{"activation": "geglu", "norm_eps": 1e-06, "attn_scale": 0.141, "extras": ["some layers without attention", "local attention windows", "gated attention", "capped logits"], "init": "trunc", "init_std_qkv": 0.0711, "init_std_o": 0.0, "init_std_down": 0.0, "beta1": 0.95, "decay_shape": "pow", "final_lr_fraction": 0.0}
Each number is 500 + 25 x the weight over its row's rms, rounded and kept within 0 to 999. Layers, rows and columns count from 0. Numbers have three digits each. The size before them is the row's rms in percent of the matrix's.

# gate: layer 4 MLP gate, 512x96, rms 0.6, rows 328-383, columns 32-63
# up: layer 4 MLP up, 512x96, rms 0.412, rows 328-383, columns 32-63
# down: layer 4 MLP down (transposed), 512x96, rms 539, rows 328-383, columns 32-63
gate328 096:472464485536478477484454523522443488470510502473486505522461477500474505534510505503496486515464
up328 088:536512501505499550481490494508445484505543524487497526525491500476501540502488488499486505467484
down328 104:516561475507538518460513469517502517525480482521484512499517517455527514442537518559502482470527
gate329 103:507511534538493476509500505491486430499490493502493537510478526510520492510480524535485493505529
up329 100:529519535491507451462510502491495507501478459524532503504495552538534467482523516512505500516488
down329 099:490477510510499532548540517495535529467538536469494518481498522521514490476482485507500546523495
gate330 098:476529509528527459506507514527522474492520521493522490485521501515477501462536506479490512493484
up330 102:527495495508486504490527542497516481494511509542533525517479514531486522507521520477493487445429
down330 115:477465504505496503509539515521460483486520526490455528505532497509498475491489562468471534476511
gate331 104:489475503535511509519471429482505514496497487482453499497492463468506454508510460510504513516503
up331 102:496500478524541483491520494490475546471488493519468475532482513472471505513433538520520488478523
down331 094:503486499499459509551472468509526470513508505496446518449494510527557495478575481486490497500522
gate332 100:492476514494485492487521485494518495482470469517536505484507517525480479535487531494523472469456
up332 107:510549468442496498443492468498497492515502478485543529533501534497549451471504492496507525478523
down332 109:495513484485558440463470494465498525532508499506467547539533459475504521516496532497499530484485
gate333 095:536481553490449520540485505487449486457501487505538495535465518495504478502469469449514505494532
up333 095:516463485488498485507511524512479496498506514532462483453472530513460541523502513485483483510532
down333 098:507462511490489505507498517496513495545536520486515486466499489525529499515481473507508547538526
gate334 103:507481526514490499513503441510525476503481482523503496492499519496522518467498495479538489502495
up334 121:481469492497520488504498506472493517530501498528504542533445458504483504534498462539518482500509
down334 102:536482501468454488532503517499499517533511522481505494509484486543527490508485494500495510505466
gate335 097:513477489492498500513481486545463504499501525572478560472501553506476514456456519467479481508486
up335 096:498507477522506506524464502558497500524500517477470503485550445456482449482479524501529506484506
down335 102:502470467526513475518504511536475502503474502546453481471526511543504553482462495482469460491506
gate336 091:541518494510536543502435478507509545518502459490490493478495513519548518534494501514506498497464
up336 097:518556535506472473477501502498520478561544506519511501472523545495528523475551480526467513518547
down336 108:475514503519484499487438504555528498512490515495487534514489523481528506497518506516520484503547
gate337 108:525522472528533519513466503562502504494488506529520489537462538487518450472513478513496470479496
up337 101:497483490494504532511494478516463513476490482480517526477518511492482499440467509492455515486495
down337 103:544505468496511532562510531485532530533504496489538484517460535517514515527493514494508514501471
gate338 099:517481522517467519556457455485503535491504541496481475488477482535510482479480491494538501505471
up338 102:506478502523505521447544495445488482503536481498501508455481502541482484495488510477462477553501
down338 099:500498555483480511530490498547465459498497488491510492510517500550526495511514468479461504485500
gate339 096:541467513507453477494493473512497471522555526462497496483496526543493500543551526477497553489484
up339 106:502517484526531564493513505517540493487517506556514484489483529459540509469528446507518488540539
down339 106:490482482524494464523495481515485514508498483490532477465453496504495450509485525482503518477477
gate340 085:528532453498476463467489487526484485507469512481517495537500461468548524533478528535504525478510
up340 090:498495503492502456459482528494516488504489482474497525538491523506485544519556501466490513481516
down340 096:563548536499483529472504523486509531484529500518453538490506489518502501520494518503537502497510
gate341 094:522525514496502485484502489497470510471484532524530500489500475476532517490509443525472472458481
up341 088:513478490539510489488529514546504532499508526461516476539489496442498502531496465525490529482515
down341 093:501522534509476554522502482506510508493521480463538508495486492475487510514504494463510505457508
gate342 102:520541461517507462501462489501504462504496493482471491449501479529491500529473506511515542518486
up342 100:477464495460512516532508490490515494514518492501517487496509549439529504495481509514497496480504
down342 106:560461452504530461435465444485515489505534472506501484460502469468472502531487472496493511509519
gate343 100:541499510493479496517472488483517526422542522476455493490487509549501473491483515486509469474521
up343 087:438536495530468505507480513530509456533533474521518544533509517500502468533517489484498466513505
down343 091:500475456466486476486494465506462543471523487490501486466474496490531483484477495517465527544549
gate344 096:494473479513475489492476500505453521492451541506518502493517478488503534505502466518486489490507
up344 098:486505516456454475504521453441455543474522498493468496513484495498491550550471513510527534483546
down344 099:455554537495445479448536509477518496489497504496525503524511554513518512495475492500517516482541
gate345 099:498497526521512496504507534497499512470538541533444448473532490473502488503489519503499537491482
up345 103:468525479469492510458497483487464445517488470507493481506523488481444524495469486479449478473488
down345 106:468487498545483491461525471452494505506517482482498473497507504494483497523497516454536549438483
gate346 099:458534484482488505527520533495483528460527507506498502527535501470520519460497478491496484536432
up346 112:515510512473486530515475494494488532452507534482511466477478521486489484543506488492537477492534
down346 109:502463505535490518489480496517501480530523521503500482473505477514514489533506497492483430513522
gate347 094:463487459467492482520478542495516512493515474533490444500500501494478469501467547510468444496479
up347 099:487526465496517464507490472476493500487484493515528479519537469489503465505517521537516490490481
down347 104:498521461490481493486532515472507469447500486485478509538482507477490503482503515506516508478524
gate348 095:496512458466478525530500500521506489504522536509509483513540477497542522479556500488511520504501
up348 100:469507490425468479526522515473493494511518511528555508499522521515511481473512507511516500541489
down348 106:506543496517523520522483515492480496468514492499503500482522463469535483505545512510520502499523
gate349 122:529517528478467525531502485507493521433479475489462484519489520507498493467504524450517502500496
up349 119:471547514514504492464496534518470512512494485530535473513521484477543504489488432525488500521483
down349 092:516522492499521502522533497534503483505531529543491508524536480469514477498487557480495514515516
gate350 097:504511484538465491478505458500486483490492498495496539505524465511513487501481547510472519551494
up350 099:471492506514507489523504496487517507545504559469497504499470517504480480541469472479550513522481
down350 106:503508466531457510561521496490521536512478516520508485512496545528485480538461492504553502512485
gate351 101:539524512478537527508463513539551489470458523459520497476472469521487500495492458510514501492469
up351 098:460460481496533523491489494488505501483520475542530494563544537501531462457466518501502459518507
down351 093:511459501491474484495517491492518500492516483496502524496451486486491469505471513493489498534493
gate352 093:482483516521504501574515487507516504508464541470480500510508557519488511518526481504468481507521
up352 089:535531515473519498540499527573468478499475510491509452485500499514562491534499510508527491473548
down352 099:525509517522549508527468483484497502497491471499511521516481459487532477504505517518490555491484
gate353 115:487499523482476484457514461455492506457491470499509501541444530490513476503479534483497460533507
up353 112:478470501477494467537505518539522518536536532511472490491502463479471479445485436483505542470504
down353 095:491523479471521502514528518515505504537509495517523517514504499492469509522471460481432521516522
gate354 107:492471482473493501508489512479503504522504528494497505527518502469480507500507525499519501504495
up354 106:516495513506555535501499485510482522503497557492497535502495495492479557441508492471506526491562
down354 093:540504444478462471514527487468484483491501532510492538500516464507506493462476499502513520507517
gate355 099:490510472505508495462531472497461552483535549428480515522504519508468475479504511550462518511534
up355 102:444460500490521498500512491530463497485550507538485490491469531484492516515504479515466471497529
down355 115:456470471514514507502496521516503457516489463481497506512487515523525483430523520474454492443542
gate356 104:524512485521468505474537480508494517523531562498497549487543504524488476549522533484480491497523
up356 109:485521481497496527517491481504482503490469553485507520513433465496487463514485547520504518456519
down356 104:513544522531459536494487504509466507526504503481460552495508503545485428494528508437489494495505
gate357 108:523541503467518509495523506489480494493542466547499505502517485500459485488456489526511526515485
up357 117:477475520461527488501518493498477535477487468517515502470519469564495503479471533473501525486546
down357 103:477480512514488493523532581518474487512538449507527488487480456483528473505473495505450490449518
gate358 107:518499480499470519493501523521547451489500516476524503493490480518533550468523484476524478464490
up358 106:506483507448469529552542513499524501470495483477494464477473473527498542486498512502490509494503
down358 108:519482555509501488514483514477490468534485500428494497496508529561491514488504520452529501514492
gate359 095:450479492469512467541531475501477468514515457521546495524477509465473517526504483491528495486552
up359 109:507462501497516552504493475518474453476482475510501471481497490486502509501452493499495477532522
down359 100:506519552534521495512513487526505508487480509505517501483531498496518516528510455458538490551512
gate360 105:520518496506523518526477487549466496479548525500481518475510477538497508509525542504526473472517
up360 119:516521481487480509489498489494485506532503527471484493496509550496498481522460523479475471484503
down360 106:506471507513488507449484517493501506462507538515484489476474471495485477467503461487542493453487
gate361 100:529486486497544497472478501451497527505527525511510430520531550475489526478508474520492498516460
up361 097:450510448510477458520530517483512445484501522489459465494481489489514479451539492492486519476471
down361 108:477505490474478502546477475501531446549490449509532559480497483551495481559477506524487483446508
gate362 097:485488496479540511504467469499486553501499493503522453536509482540528458490513513477510521523545
up362 091:465493495474492502492531496499503558525493493466531520475500485454528497530485491538521508487534
down362 101:465429542473496478554482494485470508495515536511486505497519529503533542487500520451492497516512
gate363 099:480535535458497493497492480521511491523523490472538503485517546499504467499535500491499509478483
up363 108:565473514487514527488481511526458449510511525502515488494471514521431515501503506476503494497542
down363 108:502439523476527518511519487503482483518503473515510539524517457503454484475513519460462535506489
gate364 104:519460533509513470522518481498509530491513449492527503495475478531494485500483517504481506549490
up364 097:492498543446529488500534512477468511488533502510520478493510524521496528504445494467456484493458
down364 095:478501457499459503459468491482497543501536444542489504511519530520466481485451495509511492521512
gate365 110:546450482509477517551491516514497494503494491478523481484494458493504490503452472505518455529496
up365 094:506512542496547502490481486525476484503483513456480522502469461501513514517545486491472517517473
down365 101:524520476501467506493510514479487487492475478480472528527524549555474524552544471472515552495465
gate366 100:524546495519539482469530497510513515522477475492540475509506485500522491464516533495503475487498
up366 102:523473501513501539516489497520481457496532490495484501536508497450491556501484510462513544517521
down366 107:476478479502479512507487471484475548489492486509521517509431443522479474501472540491491488463485
gate367 092:499495499511490540495483489484504525477541500510499495450475510473487494487462474525467514512561
up367 091:512466489469497543471528507512501526478529490506514507487481529498542528530530474475495522499460
down367 097:504529519516488473488481460501468538482557470513485479493517485478494485508520497492543475522509
gate368 104:531498484505490524484482505524513490480485473533472496515524530480517512488501471489530518494508
up368 093:534525509499451492415495481477488476476493481515502502497473511482508512468559487491482473493488
down368 093:516499519508492501486455527470485488470493529537483547474492469508506490499512491504490514485451
gate369 093:515490465510543513493476518496481501492486458526529480534503521458488490507499515482487529486503
up369 104:525525488498448540510513496504503505524506491531517558519476514463513512490468476500494462525498
down369 100:493539512500494535509478505500485507459515501490508486541481461434480489496556488475528466507427
gate370 095:529514506553506523508521495490508509537506507493478510512466470547524446480537510530504498520502
up370 095:530520529480532497503486545504493467469485475491504507491485514474530525506478488504484510532505
down370 103:475493448505484491509501489553486502515474501527517496514528533468498495483466481517515542504515
gate371 095:468524539530504503485490441501477536540558502520539514491500517521499483510513526509466460522505
up371 100:512475521473519539528459507537559523503484489537481458480519497482503486509497460513500468532572
down371 100:470484510502485517467544504556540500426496488539499476486545472509468503506467471536471500508546
gate372 083:463557455514512464538442519541526512497515567505516494510496520504494483478481523508483462504486
up372 087:495476498480530521460501506458503517494502503502505518506475528538483493471463513517447483465472
down372 090:529537503470482501502497516499494503510467469466453493505495487482469511483541471466567491507516
gate373 089:452530477507468521522521467468491495501497516475511504503471518492517488464524505484473509464503
up373 099:489484525494482483495538540492508524509520526487530527510486476490520491553530536524465496489505
down373 092:528537473490488487503532519515515465494511560523478530509508496497474489541487492458471497532488
gate374 093:525484463567501484525483505442492474502438490478438477534489499503530491485531506486523468525509
up374 097:521469490467511523480471498509466497497477479452506474521526482543535494527491537547535489529506
down374 092:469485509487532453458483469525489487527504496487486491496534520479494459519525491474561532493481
gate375 091:516501495515488542504563507556446504497533481479508504518517488489528463476535494507481508517514
up375 098:515530486501564439501465522485509543519472507522522523506497487529496514527475501509526509489482
down375 100:505521505486536515504500506513499513498500495486520514530506472476513486501486483473536529472542
gate376 100:496478552533516525495488419498484488472531516521519487493508480491501459444529509495468528509544
up376 097:529546515498448472527494528485537513499446506468479480453483462545478520516502532491510522534534
down376 091:482541484490493518472519537502553519513437550499543498487502465495492533508516471519497509505482
gate377 107:472481491509469435529492469503475445469503537482442499549445484478499505494486517503500499482480
up377 113:485519504478499484513529461498530506507534499503532513504507504485558524549478519510521486507482
down377 095:470517489529481481473494448470471507491509489541487492540484513496484482521467506508524518454508
gate378 081:489547512496480499503526522485530482514547524480454539553525524469517476506508486460477512517471
up378 086:473557543488527484527488476496503484517537522464516497458499538475511499504501486513526498490501
down378 097:492461455502459490530486514491488459572515501482500496457522506531501482526513466502477469512523
gate379 087:485516504546490455505520478522519519550526533494481526478493501531503512466478443510505531507482
up379 095:502505457497470484525543509497508520527508499480479508517460493509505496511475462538513481544452
down379 091:497533472486477507461535532469461546514486493551511466509445473518522500462489472509516510513487
gate380 100:470536451516488467496505556527545478483532534504478461514506487492527510493543523527484520477489
up380 098:494505492499499525495487518438434499512487443484488490486493502512487488537499475482477509492526
down380 097:512481496556499519504477473492498558482457543478444471507483476502527525520503495526501513494488
gate381 092:507511513468475468497469450477498527476513490496492517440492478539532504477512531495483534509511
up381 089:482523494507466488490489516501488479475505480443493528543498513524517510449498482494496480485478
down381 098:510514519523510524500447483515491525512489489456467479515495542516520531509477456480523472530500
gate382 108:503498468529500494507474481502491523468524569483471536524513493510504485497472547497520505515480
up382 115:452525486463450490526472490507481514509476475533532464485497517492496501510492534534447518458476
down382 105:498502471518507496503497477484498494473509497512503496486499448503574462529497508461481549472470
gate383 101:551437542499504495564505489496495520466476555465492495483556468499480506518514503508493502491508
up383 112:505518463503505482463501495457459498526531514562521491501481507460501499479473522460495533531447
down383 095:510512505468483463484487484490484512481533523516517490512466472445510542507493505507510467486454